{"n_head": 3, "norm": "rmsnorm", "parallel_block": false, "lr": 0.013, "warmup_steps": 0, "batch_tokens": 32768}
Each number is 200 + 40 x the weight over its row's rms, rounded and kept within 0 to 999. Layers, rows and columns count from 0. The size before them is the row's rms in percent of the matrix's.

# o: layer 6 attention output (transposed), 96x96, rms 0.107, rows 23-31,54-63,86-95, columns 0-95
# v: layer 6 attention value, 32x96, rms 0.0686, rows 23-31, columns 0-95
# gate: layer 6 MLP gate, 512x96, rms 0.137, rows 0-11, columns 0-95
# up: layer 6 MLP up, 512x96, rms 0.133, rows 0-10, columns 0-95
# down: layer 6 MLP down (transposed), 512x96, rms 0.0227, rows 0-10, columns 0-95
o54,104,185,142,148,234,199,242,135,181,243,236,280,216,177,251,214,163,126,287,223,197,233,163,206,195,263,218,209,151,199,198,190,308,192,203,227,200,195,184,221,191,162,197,239,248,181,167,188,202,272,191,169,161,166,235,162,186,263,210,243,99,234,178,187,237,200,161,206,210,219,194,229,153,136,147,160,185,224,227,156,187,199,227,254,220,185,136,214,186,266,93,205,203,206,210,284,243
o86,079,116,237,203,157,191,185,193,189,214,185,196,228,182,169,213,258,139,182,205,172,217,158,207,158,245,256,240,245,246,232,205,160,218,192,182,227,241,193,194,250,149,173,193,144,215,237,179,193,270,197,216,208,273,133,150,231,190,224,234,220,284,283,243,252,242,171,179,158,238,231,199,191,188,177,175,223,207,152,361,122,222,154,212,185,234,255,144,182,179,203,194,179,264,157,199,200
v23,091,136,192,171,205,116,248,206,155,185,187,244,184,188,234,241,214,257,243,167,209,191,279,171,244,165,229,214,206,167,239,181,134,199,210,136,146,206,277,149,163,145,170,175,137,174,183,173,186,132,163,210,257,210,197,297,170,276,219,207,252,204,225,262,244,136,231,165,220,189,220,160,234,175,212,202,234,267,222,195,247,186,189,154,151,207,273,218,112,222,150,196,237,179,221,173,220
o23,098,258,203,236,174,154,227,93,190,209,207,232,194,185,237,127,274,240,189,181,166,232,277,96,175,231,215,200,248,153,219,288,214,218,142,138,174,180,229,201,252,203,222,208,166,187,214,224,294,242,224,196,239,185,100,197,253,232,176,203,238,200,212,213,315,243,210,241,177,214,158,199,267,183,171,177,209,209,233,209,188,186,255,197,211,138,155,201,187,173,192,237,183,207,198,222,172
o55,100,187,232,275,194,246,216,196,220,207,175,158,207,183,204,144,136,226,192,226,244,120,228,204,203,182,156,175,191,171,216,168,153,252,197,165,232,175,210,350,167,222,200,197,176,162,267,138,213,217,256,142,216,214,279,189,224,223,212,179,189,193,269,241,112,255,263,252,210,289,218,203,157,182,174,210,206,168,210,168,188,159,245,241,244,211,225,202,229,184,170,181,139,148,229,269,222
o87,081,161,187,71,270,181,214,255,207,193,281,172,161,221,203,204,168,144,217,201,153,228,188,216,185,238,246,166,210,251,196,215,216,153,285,178,235,155,215,103,192,176,176,261,153,207,229,230,180,212,143,154,184,182,187,213,200,200,125,170,237,183,218,122,214,163,215,206,199,187,147,221,152,211,216,177,197,197,217,197,168,185,155,232,178,213,141,182,254,298,172,116,221,298,200,189,219
v24,099,141,127,202,191,272,121,171,191,228,220,206,208,243,181,248,170,161,176,284,215,173,200,225,235,200,180,219,221,170,229,175,178,226,166,128,174,212,200,150,179,142,166,164,170,142,233,183,244,221,229,177,175,212,138,302,203,233,199,314,196,233,212,179,203,247,177,141,179,201,199,182,259,164,148,170,183,175,122,190,159,189,186,233,166,128,243,167,180,246,231,198,151,199,282,133,230
o24,101,266,249,191,250,209,161,169,240,210,251,228,206,231,215,139,208,230,198,224,269,177,199,283,221,245,194,196,215,214,235,161,267,138,143,130,183,158,265,194,154,229,205,247,194,266,187,116,142,250,229,218,166,235,197,125,229,228,106,211,215,180,218,185,286,232,175,182,198,180,166,223,187,213,227,264,147,137,205,194,209,252,207,183,140,265,200,153,233,211,155,180,178,219,266,221,189
o56,101,188,189,202,167,225,232,200,145,220,270,249,148,198,202,222,231,207,239,224,253,202,242,122,156,224,123,207,234,149,303,235,128,204,286,144,283,192,182,139,189,255,197,177,286,183,168,214,141,233,210,197,235,249,205,186,189,194,194,240,176,181,187,191,141,198,215,183,258,189,199,170,206,191,244,171,184,227,102,143,173,202,288,209,178,201,173,197,195,120,196,215,230,150,191,192,148
o88,091,203,199,215,194,222,212,268,190,225,205,88,177,198,217,277,220,201,250,314,151,214,195,140,239,159,214,162,195,172,135,173,174,199,193,220,180,217,152,234,216,190,186,145,147,173,170,226,227,168,190,165,214,188,186,219,209,182,236,154,227,203,211,183,204,129,224,273,163,240,178,245,102,256,205,121,204,223,237,137,152,137,212,218,180,218,136,214,171,238,200,150,160,219,89,193,187
v25,102,217,204,173,214,176,156,178,212,215,202,191,248,259,169,176,168,269,209,247,229,168,150,243,214,203,191,143,203,132,225,165,184,227,235,252,222,211,169,214,232,299,235,231,194,177,148,179,236,243,152,181,273,157,131,187,229,250,232,182,167,260,228,278,228,151,119,257,278,280,227,233,177,293,261,178,187,166,194,212,218,240,189,207,145,180,152,247,159,135,166,189,186,215,200,207,201
o25,104,237,277,209,262,178,217,228,157,115,152,139,210,152,167,291,170,219,178,192,249,217,255,203,198,200,179,163,265,214,196,238,200,136,192,175,144,242,196,233,188,179,172,181,187,205,235,126,205,194,169,189,230,221,212,173,232,194,110,168,149,162,157,210,118,215,190,174,126,178,217,156,237,203,195,168,226,203,107,227,219,189,199,281,242,211,222,266,186,238,153,139,120,199,152,167,211
o57,112,194,159,215,194,142,197,260,222,234,152,251,224,234,234,257,169,206,185,205,228,143,229,272,171,194,308,172,158,257,173,95,172,198,235,231,195,252,196,218,162,243,195,151,284,193,210,275,226,241,243,223,236,184,296,229,190,162,151,194,173,228,235,180,244,252,156,196,237,242,231,198,177,206,137,187,241,256,172,273,272,191,217,227,166,228,184,150,183,207,145,231,219,188,206,192,209
o89,073,176,161,184,191,206,175,212,242,247,203,287,145,168,240,184,277,210,168,145,223,211,212,201,262,233,273,186,204,140,266,166,231,220,185,192,216,151,228,205,223,179,207,209,199,183,133,248,106,205,129,174,183,267,189,199,101,251,255,252,249,238,182,265,138,189,195,192,230,227,162,200,210,195,232,190,128,157,211,177,257,183,200,174,139,219,243,113,244,177,157,233,189,179,245,232,217
v26,094,229,163,277,169,171,189,164,232,154,178,194,180,250,202,120,238,150,200,241,160,192,140,239,219,157,233,175,203,175,137,169,248,151,263,134,212,219,144,161,250,163,222,166,160,196,267,210,189,246,186,177,196,139,249,238,245,108,149,164,254,226,155,243,201,209,152,139,204,221,233,206,238,215,229,227,228,233,223,171,238,176,208,160,131,222,212,147,265,120,211,142,201,152,242,229,190
o26,104,223,215,208,143,205,157,224,214,260,239,176,204,199,203,256,224,184,150,184,154,101,111,244,235,269,201,94,138,217,196,188,224,197,223,180,242,163,187,205,165,264,251,161,172,233,219,155,269,245,211,242,207,144,201,211,185,210,246,213,183,227,215,190,166,167,224,214,190,164,154,206,251,165,110,231,241,233,200,184,203,206,243,160,231,170,307,140,164,221,214,269,203,275,238,187,217
o58,103,206,281,137,270,242,213,208,210,187,173,205,207,222,247,220,240,192,123,164,211,224,242,181,178,122,224,158,216,244,225,222,175,194,229,275,141,303,193,187,201,188,214,133,256,239,102,237,179,140,234,195,188,217,232,184,253,215,227,230,173,221,132,243,142,199,176,205,215,199,248,210,225,146,226,242,196,220,161,221,252,103,204,178,196,217,118,227,175,195,233,260,175,133,182,228,197
o90,088,191,164,215,204,227,268,231,153,232,242,211,197,151,161,148,127,192,290,205,199,210,232,175,135,217,104,252,237,172,185,165,201,232,184,183,154,182,203,187,208,136,183,254,152,175,239,137,175,221,217,78,243,201,199,186,249,242,185,191,216,231,230,207,238,186,188,250,178,210,217,174,175,283,253,122,179,163,209,229,178,153,138,221,179,212,186,230,183,252,127,171,193,283,182,186,141
v27,098,184,195,180,221,172,165,213,243,161,133,211,252,193,175,155,184,172,224,193,255,115,218,229,180,164,192,221,135,136,118,237,297,170,145,261,316,139,193,179,181,169,173,187,207,215,243,185,199,153,198,170,207,191,149,235,240,176,98,184,258,198,195,235,196,178,166,180,205,186,149,214,260,180,181,198,190,166,229,165,237,216,177,222,195,248,204,209,172,266,211,178,311,188,144,161,226
o27,108,283,178,169,219,218,183,250,178,266,133,169,192,191,127,190,142,208,168,205,191,164,198,252,187,152,277,160,216,207,235,174,152,231,172,155,166,219,217,187,214,180,235,205,237,184,252,293,220,62,171,136,230,205,153,216,215,242,252,176,232,202,256,178,249,173,210,211,299,217,162,126,214,195,219,167,193,180,259,210,222,185,216,211,190,211,257,201,163,267,211,209,252,229,140,232,203
o59,099,219,278,151,211,247,194,169,178,190,204,266,178,221,141,181,128,233,147,181,152,175,227,165,234,147,248,228,200,192,156,170,219,168,137,141,205,211,217,284,112,241,211,167,143,199,200,247,175,182,206,270,305,218,175,178,151,162,232,209,243,144,259,167,168,180,204,203,160,153,211,203,230,210,205,207,159,230,192,189,132,131,181,225,197,192,196,159,231,144,207,233,180,165,148,103,240
o91,092,163,162,222,189,177,229,210,199,141,226,185,170,216,258,218,277,181,259,224,201,173,191,189,227,216,127,218,216,168,200,189,179,175,234,243,236,117,156,206,187,197,159,215,218,229,234,119,249,231,237,206,114,176,256,153,192,170,166,248,243,268,177,266,243,216,190,196,158,278,177,195,210,207,199,188,236,216,143,190,150,246,174,177,145,171,144,211,195,136,207,234,68,188,276,242,151
v28,091,181,240,185,269,261,229,209,197,196,215,271,93,198,198,164,169,131,242,161,180,209,184,152,143,182,180,96,171,209,177,184,303,228,210,111,187,188,206,175,171,195,193,274,169,192,200,175,153,202,238,259,246,253,219,230,266,203,194,266,153,191,133,207,170,147,230,241,250,176,189,217,154,181,205,207,166,174,248,252,201,223,155,184,162,193,160,222,153,145,235,205,156,147,220,180,175
o28,107,228,192,125,267,176,239,252,154,180,262,153,199,208,220,138,199,197,214,178,188,231,236,217,168,186,145,218,165,199,251,221,213,236,101,180,202,157,207,213,234,164,85,288,154,248,223,172,196,242,186,264,202,129,183,197,244,202,238,200,170,180,223,181,235,229,213,199,291,125,229,196,310,171,184,225,186,192,177,89,208,180,205,188,169,238,207,209,158,170,222,205,224,226,166,208,216
o60,099,300,258,197,193,187,144,188,233,179,177,218,203,219,189,222,153,234,154,221,241,250,214,234,144,183,175,268,236,197,164,197,191,158,243,192,171,196,230,234,159,147,236,294,204,232,141,183,266,185,185,179,209,218,196,251,189,215,256,161,172,183,196,262,134,195,251,154,185,220,205,172,201,233,185,209,202,215,261,117,168,133,163,218,245,203,192,139,136,251,133,247,277,231,163,156,117
o92,085,107,200,269,165,209,191,161,242,232,219,214,230,198,158,210,165,191,164,203,200,130,166,192,209,192,322,172,224,232,216,199,251,165,266,267,190,141,197,233,196,246,215,152,211,209,175,158,123,167,250,214,221,180,205,206,208,198,234,224,254,212,118,148,224,173,135,177,149,223,257,188,160,157,216,207,146,214,148,260,211,144,247,275,199,187,202,224,243,190,272,161,260,190,200,267,223
v29,101,205,190,252,187,243,240,217,157,177,216,204,221,167,95,169,194,227,172,225,214,218,210,228,248,212,178,152,171,208,244,156,196,197,172,232,218,192,296,137,175,225,151,206,184,214,177,206,237,142,220,140,185,173,252,184,229,209,212,247,247,250,88,225,175,168,165,131,237,153,170,134,172,158,187,182,220,231,168,183,230,237,248,230,175,257,180,160,119,280,215,170,144,261,212,246,280
o29,106,188,253,254,212,170,179,217,204,203,189,225,238,209,203,157,155,175,188,160,156,244,262,179,207,215,196,229,182,206,223,234,193,215,204,266,218,284,224,242,207,274,188,200,162,184,262,239,170,215,206,210,233,145,89,248,203,222,253,224,184,295,214,173,128,182,195,203,90,168,105,187,237,195,134,104,202,151,237,233,245,259,207,178,200,258,220,201,246,230,172,203,164,206,234,223,173
o61,102,150,175,183,209,245,279,159,189,177,235,239,144,236,242,237,234,234,224,248,203,220,190,137,150,165,238,141,255,168,185,189,179,179,164,99,286,187,154,219,145,239,234,159,266,211,188,211,194,233,165,179,177,255,169,182,128,258,186,173,252,110,172,240,157,151,205,155,247,209,138,155,180,158,180,193,234,257,207,220,151,238,265,212,241,155,222,200,185,149,216,207,226,169,174,160,180
o93,085,288,187,180,174,201,197,186,198,251,221,195,148,158,186,228,192,177,203,155,243,182,201,210,236,239,199,172,226,246,209,167,185,243,234,151,110,243,200,253,179,184,169,244,205,194,151,146,257,151,210,198,199,195,258,167,180,185,239,189,150,159,141,223,280,223,165,230,228,286,298,250,179,226,207,262,178,130,215,189,226,82,169,293,221,160,214,178,167,180,163,216,250,197,221,245,183
v30,092,183,250,165,180,141,207,199,174,238,246,274,201,228,249,196,171,170,132,203,206,184,200,161,189,147,137,252,182,266,235,151,201,223,169,176,209,183,180,110,172,211,216,146,200,260,128,254,270,234,236,186,208,157,254,233,196,74,174,234,230,210,219,211,204,228,229,220,194,173,132,195,157,270,261,169,192,227,238,223,205,215,201,167,232,190,184,149,225,206,185,192,92,188,117,226,200
o30,102,256,145,198,157,263,79,195,207,130,178,129,270,224,229,202,211,204,273,237,171,113,227,182,222,170,219,231,202,154,124,147,169,185,182,205,267,197,155,227,255,151,196,219,189,196,203,188,207,160,258,206,215,129,197,257,208,152,233,162,194,161,248,225,171,187,189,217,169,181,160,223,298,208,183,255,167,219,229,198,131,195,232,184,256,195,160,246,208,211,260,236,214,135,191,207,179
o62,107,187,166,200,137,272,297,179,198,190,238,218,187,155,232,271,201,246,204,153,147,226,176,213,222,195,173,221,247,240,184,204,196,202,255,218,144,193,200,215,181,204,128,168,256,238,251,205,190,112,141,230,222,155,229,194,220,168,253,268,170,191,177,229,204,160,236,140,260,245,96,147,138,249,221,261,200,213,163,156,216,188,207,157,163,139,132,175,229,178,236,218,247,257,223,200,188
o94,074,175,200,179,220,191,246,312,150,254,194,256,173,243,185,198,187,176,242,183,280,225,135,181,195,236,226,202,146,159,189,274,199,206,265,227,229,284,238,253,96,223,186,208,216,186,152,246,263,273,210,180,221,231,189,145,165,184,151,224,194,158,208,171,252,233,220,216,227,213,184,269,203,138,208,141,175,210,155,246,199,178,194,244,155,290,237,159,158,188,172,173,208,165,203,190,238
v31,101,223,181,226,187,243,126,172,170,253,292,176,232,228,210,202,244,161,182,214,231,245,89,220,167,107,214,187,192,166,196,210,204,187,239,206,167,220,272,215,261,248,165,240,174,194,187,239,134,129,155,207,256,155,150,259,148,186,133,202,194,171,216,176,197,219,185,235,218,218,225,138,198,165,206,147,196,180,243,147,111,135,220,197,196,174,209,132,264,230,197,189,219,249,220,140,187
o31,101,180,233,237,205,194,252,115,233,199,184,207,280,173,253,227,154,276,155,222,105,183,190,213,265,225,176,147,312,276,255,260,163,258,167,255,219,201,225,158,207,193,201,203,230,155,229,255,144,199,226,224,191,232,198,154,182,221,127,181,173,190,162,219,254,176,185,208,188,185,151,228,178,201,133,259,177,284,194,212,189,168,155,199,219,183,138,212,229,245,220,159,214,203,231,220,251
o63,095,143,245,159,144,167,152,193,154,121,192,186,224,172,214,221,190,194,240,155,270,248,210,240,297,246,212,217,242,195,224,168,200,176,246,222,252,283,212,232,133,246,236,200,219,192,112,160,203,316,119,210,228,199,204,188,230,216,151,297,236,229,185,221,188,181,144,201,178,148,153,219,198,215,164,165,125,196,185,165,205,193,244,204,207,196,170,223,187,252,200,215,145,255,216,173,185
o95,084,199,172,192,285,240,190,218,257,223,186,178,171,195,182,119,188,212,157,243,295,149,201,162,149,144,202,279,148,199,147,183,195,174,218,227,181,201,225,234,247,165,129,226,168,210,224,189,199,189,205,192,242,166,184,212,242,193,295,220,207,229,112,237,181,253,242,184,134,262,202,181,168,213,282,248,264,188,175,155,162,202,202,227,220,253,202,219,199,132,258,257,162,139,257,186,187
gate0,101,247,196,199,214,245,187,171,186,272,125,251,290,145,187,237,171,239,152,196,182,183,213,159,245,169,175,140,227,235,197,155,150,203,164,228,262,277,186,173,233,157,204,221,213,200,190,166,222,220,210,205,188,227,216,169,218,177,144,266,204,173,184,164,196,183,189,178,214,280,222,145,171,203,172,170,96,144,172,316,230,253,149,258,231,161,182,256,227,294,188,194,185,227,205,240,211
up0,100,190,257,183,157,156,181,216,193,294,207,211,167,250,165,181,172,219,210,146,281,209,237,217,162,119,173,192,193,206,239,143,264,257,240,201,160,196,149,212,143,203,206,200,185,197,212,203,204,248,200,206,239,251,204,224,181,138,211,240,151,261,181,163,170,145,163,154,223,215,216,135,201,153,112,232,175,139,241,184,222,220,187,275,170,210,199,198,129,182,163,239,244,170,83,237,141
down0,101,212,252,183,182,259,165,200,142,257,233,191,188,188,259,208,256,147,230,112,171,210,184,161,182,196,175,195,154,258,152,166,253,164,109,244,234,257,242,210,241,163,219,250,210,178,181,205,171,197,185,205,277,249,230,152,293,180,148,183,186,196,184,117,151,177,262,273,222,209,194,265,150,211,200,151,151,245,236,190,264,179,255,229,224,183,204,199,208,223,211,216,207,261,221,129,191
gate1,099,131,139,244,182,199,184,205,182,200,191,229,174,202,171,146,270,272,159,130,165,170,168,225,209,150,151,129,164,186,232,176,101,192,190,184,206,227,191,250,154,203,201,144,216,227,162,244,178,206,203,194,288,211,189,199,194,209,250,146,209,250,200,137,167,82,237,186,157,179,204,205,187,161,179,205,233,130,205,110,221,212,256,215,202,232,219,267,188,108,181,183,190,242,215,178,256
up1,105,258,169,261,206,170,153,234,122,209,216,273,209,198,156,165,170,282,223,242,185,245,190,229,178,210,136,202,204,220,196,165,183,190,149,215,196,173,207,223,213,133,187,135,217,233,194,207,164,147,215,256,263,203,181,181,183,188,161,143,225,216,226,172,181,94,282,170,220,265,143,243,208,270,260,129,174,210,171,141,150,170,252,171,170,211,191,227,191,204,135,217,145,227,160,152,142
down1,102,297,248,205,248,199,229,246,179,203,191,138,216,150,233,262,172,201,198,241,211,150,113,193,136,218,196,208,199,180,160,130,252,84,213,209,219,140,267,237,260,148,253,248,185,229,211,178,154,215,220,228,235,186,209,221,91,189,208,244,236,150,218,166,182,228,223,157,239,200,265,276,220,193,218,175,230,210,147,173,182,176,216,151,158,251,181,159,178,201,219,222,139,175,197,192,193
gate2,096,193,181,170,187,250,198,156,152,209,240,267,235,176,224,184,213,285,145,238,135,192,192,226,214,167,196,144,209,210,249,270,179,264,185,268,193,196,171,223,129,218,217,224,217,158,208,292,205,214,248,267,136,254,197,227,183,201,264,203,209,227,226,176,171,145,159,89,170,184,207,261,181,157,136,236,179,137,255,135,215,243,187,175,185,224,167,154,197,198,217,183,203,237,170,140,259
up2,088,188,176,265,195,140,245,199,161,170,216,139,255,184,192,158,118,135,217,183,229,164,146,161,194,250,253,160,201,213,156,223,136,231,212,209,189,224,159,191,268,283,164,238,165,186,175,209,139,197,196,201,212,181,150,216,240,156,212,181,225,239,229,202,221,202,213,186,176,270,217,172,212,223,212,167,155,297,184,188,204,175,207,150,211,207,210,282,125,288,158,154,196,183,184,173,75
down2,096,225,232,209,196,170,225,206,158,188,171,160,229,214,181,220,268,170,207,274,208,188,176,184,222,148,193,194,163,216,161,119,240,199,125,182,245,336,181,242,272,139,190,197,184,233,121,160,222,172,172,282,225,210,171,197,239,207,238,268,159,136,170,199,207,198,206,206,262,174,93,204,144,159,194,213,205,157,125,210,205,192,234,214,231,262,174,191,162,205,215,252,233,233,168,224,246
gate3,098,194,169,169,255,262,262,152,226,149,187,179,232,177,144,237,143,259,212,222,273,129,269,207,202,220,161,183,161,286,241,168,203,260,143,171,120,249,190,228,179,219,206,216,264,179,214,219,241,177,161,185,222,211,129,200,288,221,136,178,193,143,160,248,193,144,189,172,207,227,242,205,264,156,159,165,198,213,234,181,219,158,245,198,173,214,141,258,205,204,228,203,211,270,179,147,228
up3,099,217,183,186,147,114,161,203,218,260,204,280,191,174,242,191,209,140,229,195,192,203,135,170,205,207,179,202,224,132,229,227,229,118,225,178,237,195,200,148,187,133,208,190,179,153,195,176,173,191,258,223,154,200,277,214,151,204,153,207,202,237,209,139,228,250,266,195,205,223,176,221,161,310,240,234,111,247,205,264,233,224,83,218,190,153,256,191,210,201,136,190,160,188,202,217,204
down3,101,205,221,230,153,216,179,207,214,157,229,213,158,229,224,164,184,215,228,200,211,205,205,120,165,187,215,251,215,166,191,167,136,156,230,155,248,95,195,197,166,176,132,114,227,172,125,181,208,175,240,224,146,164,203,190,58,174,193,177,164,249,171,186,233,196,189,222,226,274,224,203,136,244,204,273,155,196,199,213,225,191,145,211,162,230,193,271,279,182,264,210,233,204,167,262,203
gate4,099,166,198,204,204,166,180,92,180,191,200,245,185,181,241,265,141,243,178,247,170,184,184,247,279,191,197,188,141,154,247,186,233,206,143,252,214,209,198,184,247,158,222,177,242,223,177,232,177,188,201,122,179,172,150,124,148,121,215,226,163,193,207,132,184,224,214,217,239,129,151,210,193,179,211,205,175,257,255,234,176,183,190,150,166,198,199,156,208,333,124,223,153,155,175,233,204
up4,107,175,233,221,249,190,212,164,188,251,154,170,188,249,146,248,132,157,215,228,218,187,217,166,179,183,262,217,165,187,211,213,241,149,161,191,140,95,260,245,273,143,186,183,203,239,163,238,247,157,183,171,165,201,158,145,274,195,221,106,184,174,251,113,171,182,184,160,192,171,208,215,221,233,194,200,148,214,216,123,129,201,176,177,171,173,157,139,228,178,243,171,283,185,215,248,206
down4,103,167,148,233,117,280,158,132,251,151,288,213,175,166,276,154,182,220,244,226,214,189,195,236,167,217,150,237,225,161,163,173,176,206,211,193,219,205,211,141,155,162,153,187,192,165,243,131,226,255,200,242,149,244,205,280,164,161,169,255,200,217,182,282,233,215,200,219,199,174,200,193,200,170,209,202,241,181,290,230,228,163,231,214,284,182,213,232,110,229,222,209,125,192,194,190,239
gate5,101,186,210,247,134,223,208,179,197,179,218,300,200,223,180,217,185,165,180,177,202,164,204,146,183,199,204,84,207,157,211,259,219,246,191,201,254,248,238,215,230,117,210,250,233,177,173,135,288,253,128,184,185,183,124,179,180,170,241,188,216,180,221,185,167,205,224,198,221,236,111,159,250,144,201,226,181,181,232,129,205,206,227,209,242,228,167,170,240,276,154,160,251,266,178,135,203
up5,105,147,211,215,234,245,143,183,266,185,203,215,235,206,191,184,191,195,109,119,211,185,177,219,275,200,280,184,168,155,199,221,173,205,190,228,176,160,223,225,202,130,183,193,213,208,213,197,127,221,270,291,111,208,208,229,197,156,270,140,174,202,230,199,188,153,118,172,244,215,185,180,151,140,136,155,168,242,147,260,193,178,201,167,146,159,218,167,214,252,262,150,249,229,184,201,172
down5,103,217,184,270,192,240,241,95,180,161,252,229,208,197,234,242,158,119,211,264,192,243,167,201,202,159,207,244,232,219,178,242,214,206,127,180,208,197,192,248,243,172,123,224,137,219,144,133,218,163,190,225,183,155,234,255,173,145,199,223,148,228,239,153,154,157,160,256,224,200,217,192,278,244,159,204,239,234,194,208,164,153,230,222,266,177,197,180,229,186,163,153,136,216,242,114,151
gate6,104,213,246,198,210,188,198,202,205,198,174,233,270,201,255,204,208,188,252,275,183,220,191,175,236,180,143,148,264,181,246,198,225,214,169,227,262,200,148,242,140,198,223,207,246,268,190,200,217,221,189,201,188,152,134,237,245,173,211,200,216,166,119,193,276,190,161,247,198,169,231,156,196,195,115,205,152,266,226,250,186,94,175,180,162,200,123,257,273,220,112,155,173,215,168,265,188
up6,111,227,132,196,185,182,205,222,178,236,191,225,258,189,245,163,227,164,149,305,229,184,211,193,200,162,157,211,274,202,186,233,217,172,207,203,195,235,205,227,132,169,153,223,196,202,243,177,144,185,194,225,243,84,145,244,218,182,137,134,273,171,151,220,268,213,128,240,146,210,194,224,179,190,172,220,160,258,147,149,248,171,197,130,178,245,155,225,219,234,226,273,240,238,184,229,149
down6,101,223,129,109,154,182,216,272,219,257,228,179,187,240,218,131,226,250,175,233,126,164,200,196,216,193,212,138,230,166,139,225,188,166,118,207,196,216,181,218,198,177,123,142,132,167,156,231,159,176,238,259,181,166,210,203,201,134,169,196,155,177,252,201,249,191,193,226,185,217,115,223,147,164,210,247,180,212,152,119,219,244,183,198,162,186,213,205,150,137,222,167,268,208,123,179,203
gate7,098,282,185,217,169,236,241,200,190,124,177,256,183,191,158,209,195,182,175,188,268,282,237,175,193,204,183,160,162,158,191,188,153,168,193,234,201,227,206,199,204,241,213,193,233,207,233,95,221,176,118,190,240,216,121,168,217,198,177,188,207,210,259,153,252,160,178,248,225,151,279,171,231,228,248,110,223,250,175,146,199,164,194,165,173,220,201,134,184,177,173,219,216,184,234,247,71
up7,101,257,253,184,149,185,180,205,208,176,241,239,190,123,226,217,225,174,179,140,193,159,189,138,161,269,179,264,184,149,281,177,153,202,254,204,230,206,254,199,202,211,161,142,178,180,195,266,160,146,177,255,278,147,191,168,156,154,198,240,137,189,168,250,276,190,211,126,245,144,211,182,236,203,221,151,256,151,174,196,143,211,168,244,221,258,159,118,161,192,206,183,221,244,207,189,216
down7,097,257,155,231,250,196,158,234,188,226,233,188,194,203,221,98,173,255,227,141,212,210,194,171,139,155,253,201,225,221,252,179,239,175,204,148,177,150,117,207,201,166,162,251,195,200,204,227,221,158,229,260,153,105,207,321,173,151,136,183,190,147,113,231,191,180,212,206,230,156,202,250,197,129,248,223,124,208,235,232,214,186,272,242,210,206,197,192,172,214,178,187,195,195,237,212,151
gate8,098,150,261,205,153,249,203,147,250,221,199,206,211,148,163,194,189,168,158,175,148,180,277,286,181,188,190,217,203,222,202,222,144,209,142,303,168,203,194,143,211,172,266,98,140,202,147,180,229,205,276,211,236,240,135,222,237,273,191,214,143,198,259,175,206,243,193,234,122,197,243,219,212,219,216,222,264,232,146,234,201,187,203,131,208,201,194,156,137,222,179,158,190,249,199,192,190
up8,101,206,209,272,239,193,249,194,137,251,168,161,213,221,171,193,266,192,201,250,115,205,176,156,199,190,241,172,241,220,220,174,232,184,119,154,224,233,247,192,211,190,153,122,209,218,164,289,208,207,171,180,216,241,121,202,214,263,176,196,212,222,204,149,167,253,140,231,151,212,199,165,163,158,195,236,255,227,229,285,132,212,168,278,221,201,197,193,176,186,133,197,283,188,147,208,126
down8,101,206,193,267,183,233,164,229,201,173,227,169,223,189,245,201,206,233,153,165,227,196,248,226,189,221,171,255,129,103,211,147,159,217,209,151,190,241,237,246,240,210,220,218,253,169,193,139,208,143,166,200,238,148,221,245,212,214,120,198,185,235,184,192,198,180,211,110,285,189,221,233,224,191,187,169,177,155,229,208,269,263,194,184,232,233,167,320,149,134,190,220,123,258,162,224,143
gate9,101,181,204,277,268,131,227,221,223,100,142,264,139,193,203,264,164,184,189,228,269,276,230,220,242,209,143,228,211,186,171,188,176,231,171,176,230,219,190,183,284,199,201,154,116,163,175,214,177,155,164,163,164,201,221,121,259,191,141,138,222,169,184,196,192,215,186,207,166,169,219,223,146,217,205,275,124,201,231,191,183,260,175,303,205,166,212,218,189,172,195,170,227,228,192,213,235
up9,098,211,184,270,182,175,214,182,171,181,152,206,134,192,245,194,234,232,205,187,160,201,211,224,195,208,195,247,224,149,184,159,199,166,168,160,237,234,208,216,193,218,295,205,221,146,266,165,197,178,284,247,181,169,207,137,197,180,184,257,221,210,179,249,207,207,217,291,166,179,103,246,199,231,192,220,241,181,260,220,120,235,203,165,152,171,190,261,289,183,198,266,119,119,237,136,234
down9,100,267,226,209,169,240,195,205,223,187,188,150,218,230,229,143,266,240,244,232,190,143,202,234,191,119,180,164,212,171,205,164,170,245,142,175,219,154,224,184,195,196,161,181,168,240,170,167,195,243,210,204,215,116,170,119,224,186,236,305,185,276,194,207,212,226,166,247,203,271,93,159,216,230,228,173,178,149,167,267,254,221,225,213,205,226,180,149,212,232,211,304,248,164,180,248,210
gate10,103,155,250,173,246,251,191,209,231,127,187,225,173,176,183,173,155,147,146,209,186,125,243,187,187,120,236,161,196,164,240,215,108,147,219,250,161,261,251,210,264,146,199,213,233,242,201,168,185,155,208,182,191,146,214,252,225,192,258,168,165,228,216,282,241,259,222,164,164,185,244,206,141,202,171,242,211,247,163,225,195,248,269,221,218,210,186,286,245,242,242,282,195,214,229,202,190
up10,102,262,172,178,194,181,231,137,177,183,187,180,186,214,230,239,172,199,282,188,221,166,185,203,235,199,192,194,219,290,204,174,210,215,243,190,259,210,188,108,211,238,232,133,161,127,198,179,182,220,257,192,164,163,123,132,245,228,188,229,169,150,173,163,189,159,107,198,225,196,255,187,199,247,251,218,125,132,191,150,132,179,183,224,252,268,171,176,161,152,167,217,138,220,129,186,156
down10,105,196,210,249,184,183,240,163,158,132,139,263,242,169,258,212,168,190,245,215,192,204,242,231,246,242,194,213,227,219,230,218,201,213,197,223,179,301,84,242,211,266,211,213,225,175,178,173,94,192,193,220,214,234,204,207,260,244,266,197,142,272,203,230,222,194,269,152,189,226,192,204,195,215,237,216,153,199,219,208,177,253,232,206,271,279,209,237,198,114,159,193,207,238,125,176,236
gate11,099,170,210,242,164,124,148,237,251,212,139,211,181,214,213,189,203,237,210,212,124,186,226,229,221,211,268,262,254,243,200,289,197,202,194,211,186,119,242,209,156,200,201,244,95,259,210,293,166,195,183,165,221,253,150,192,212,154,181,156,187,167,178,204,157,236,257,121,176,177,172,171,225,207,214,244,183,160,274,203,251,148,193,152,195,257,207,188,288,162,178,163,163,208,195,207,238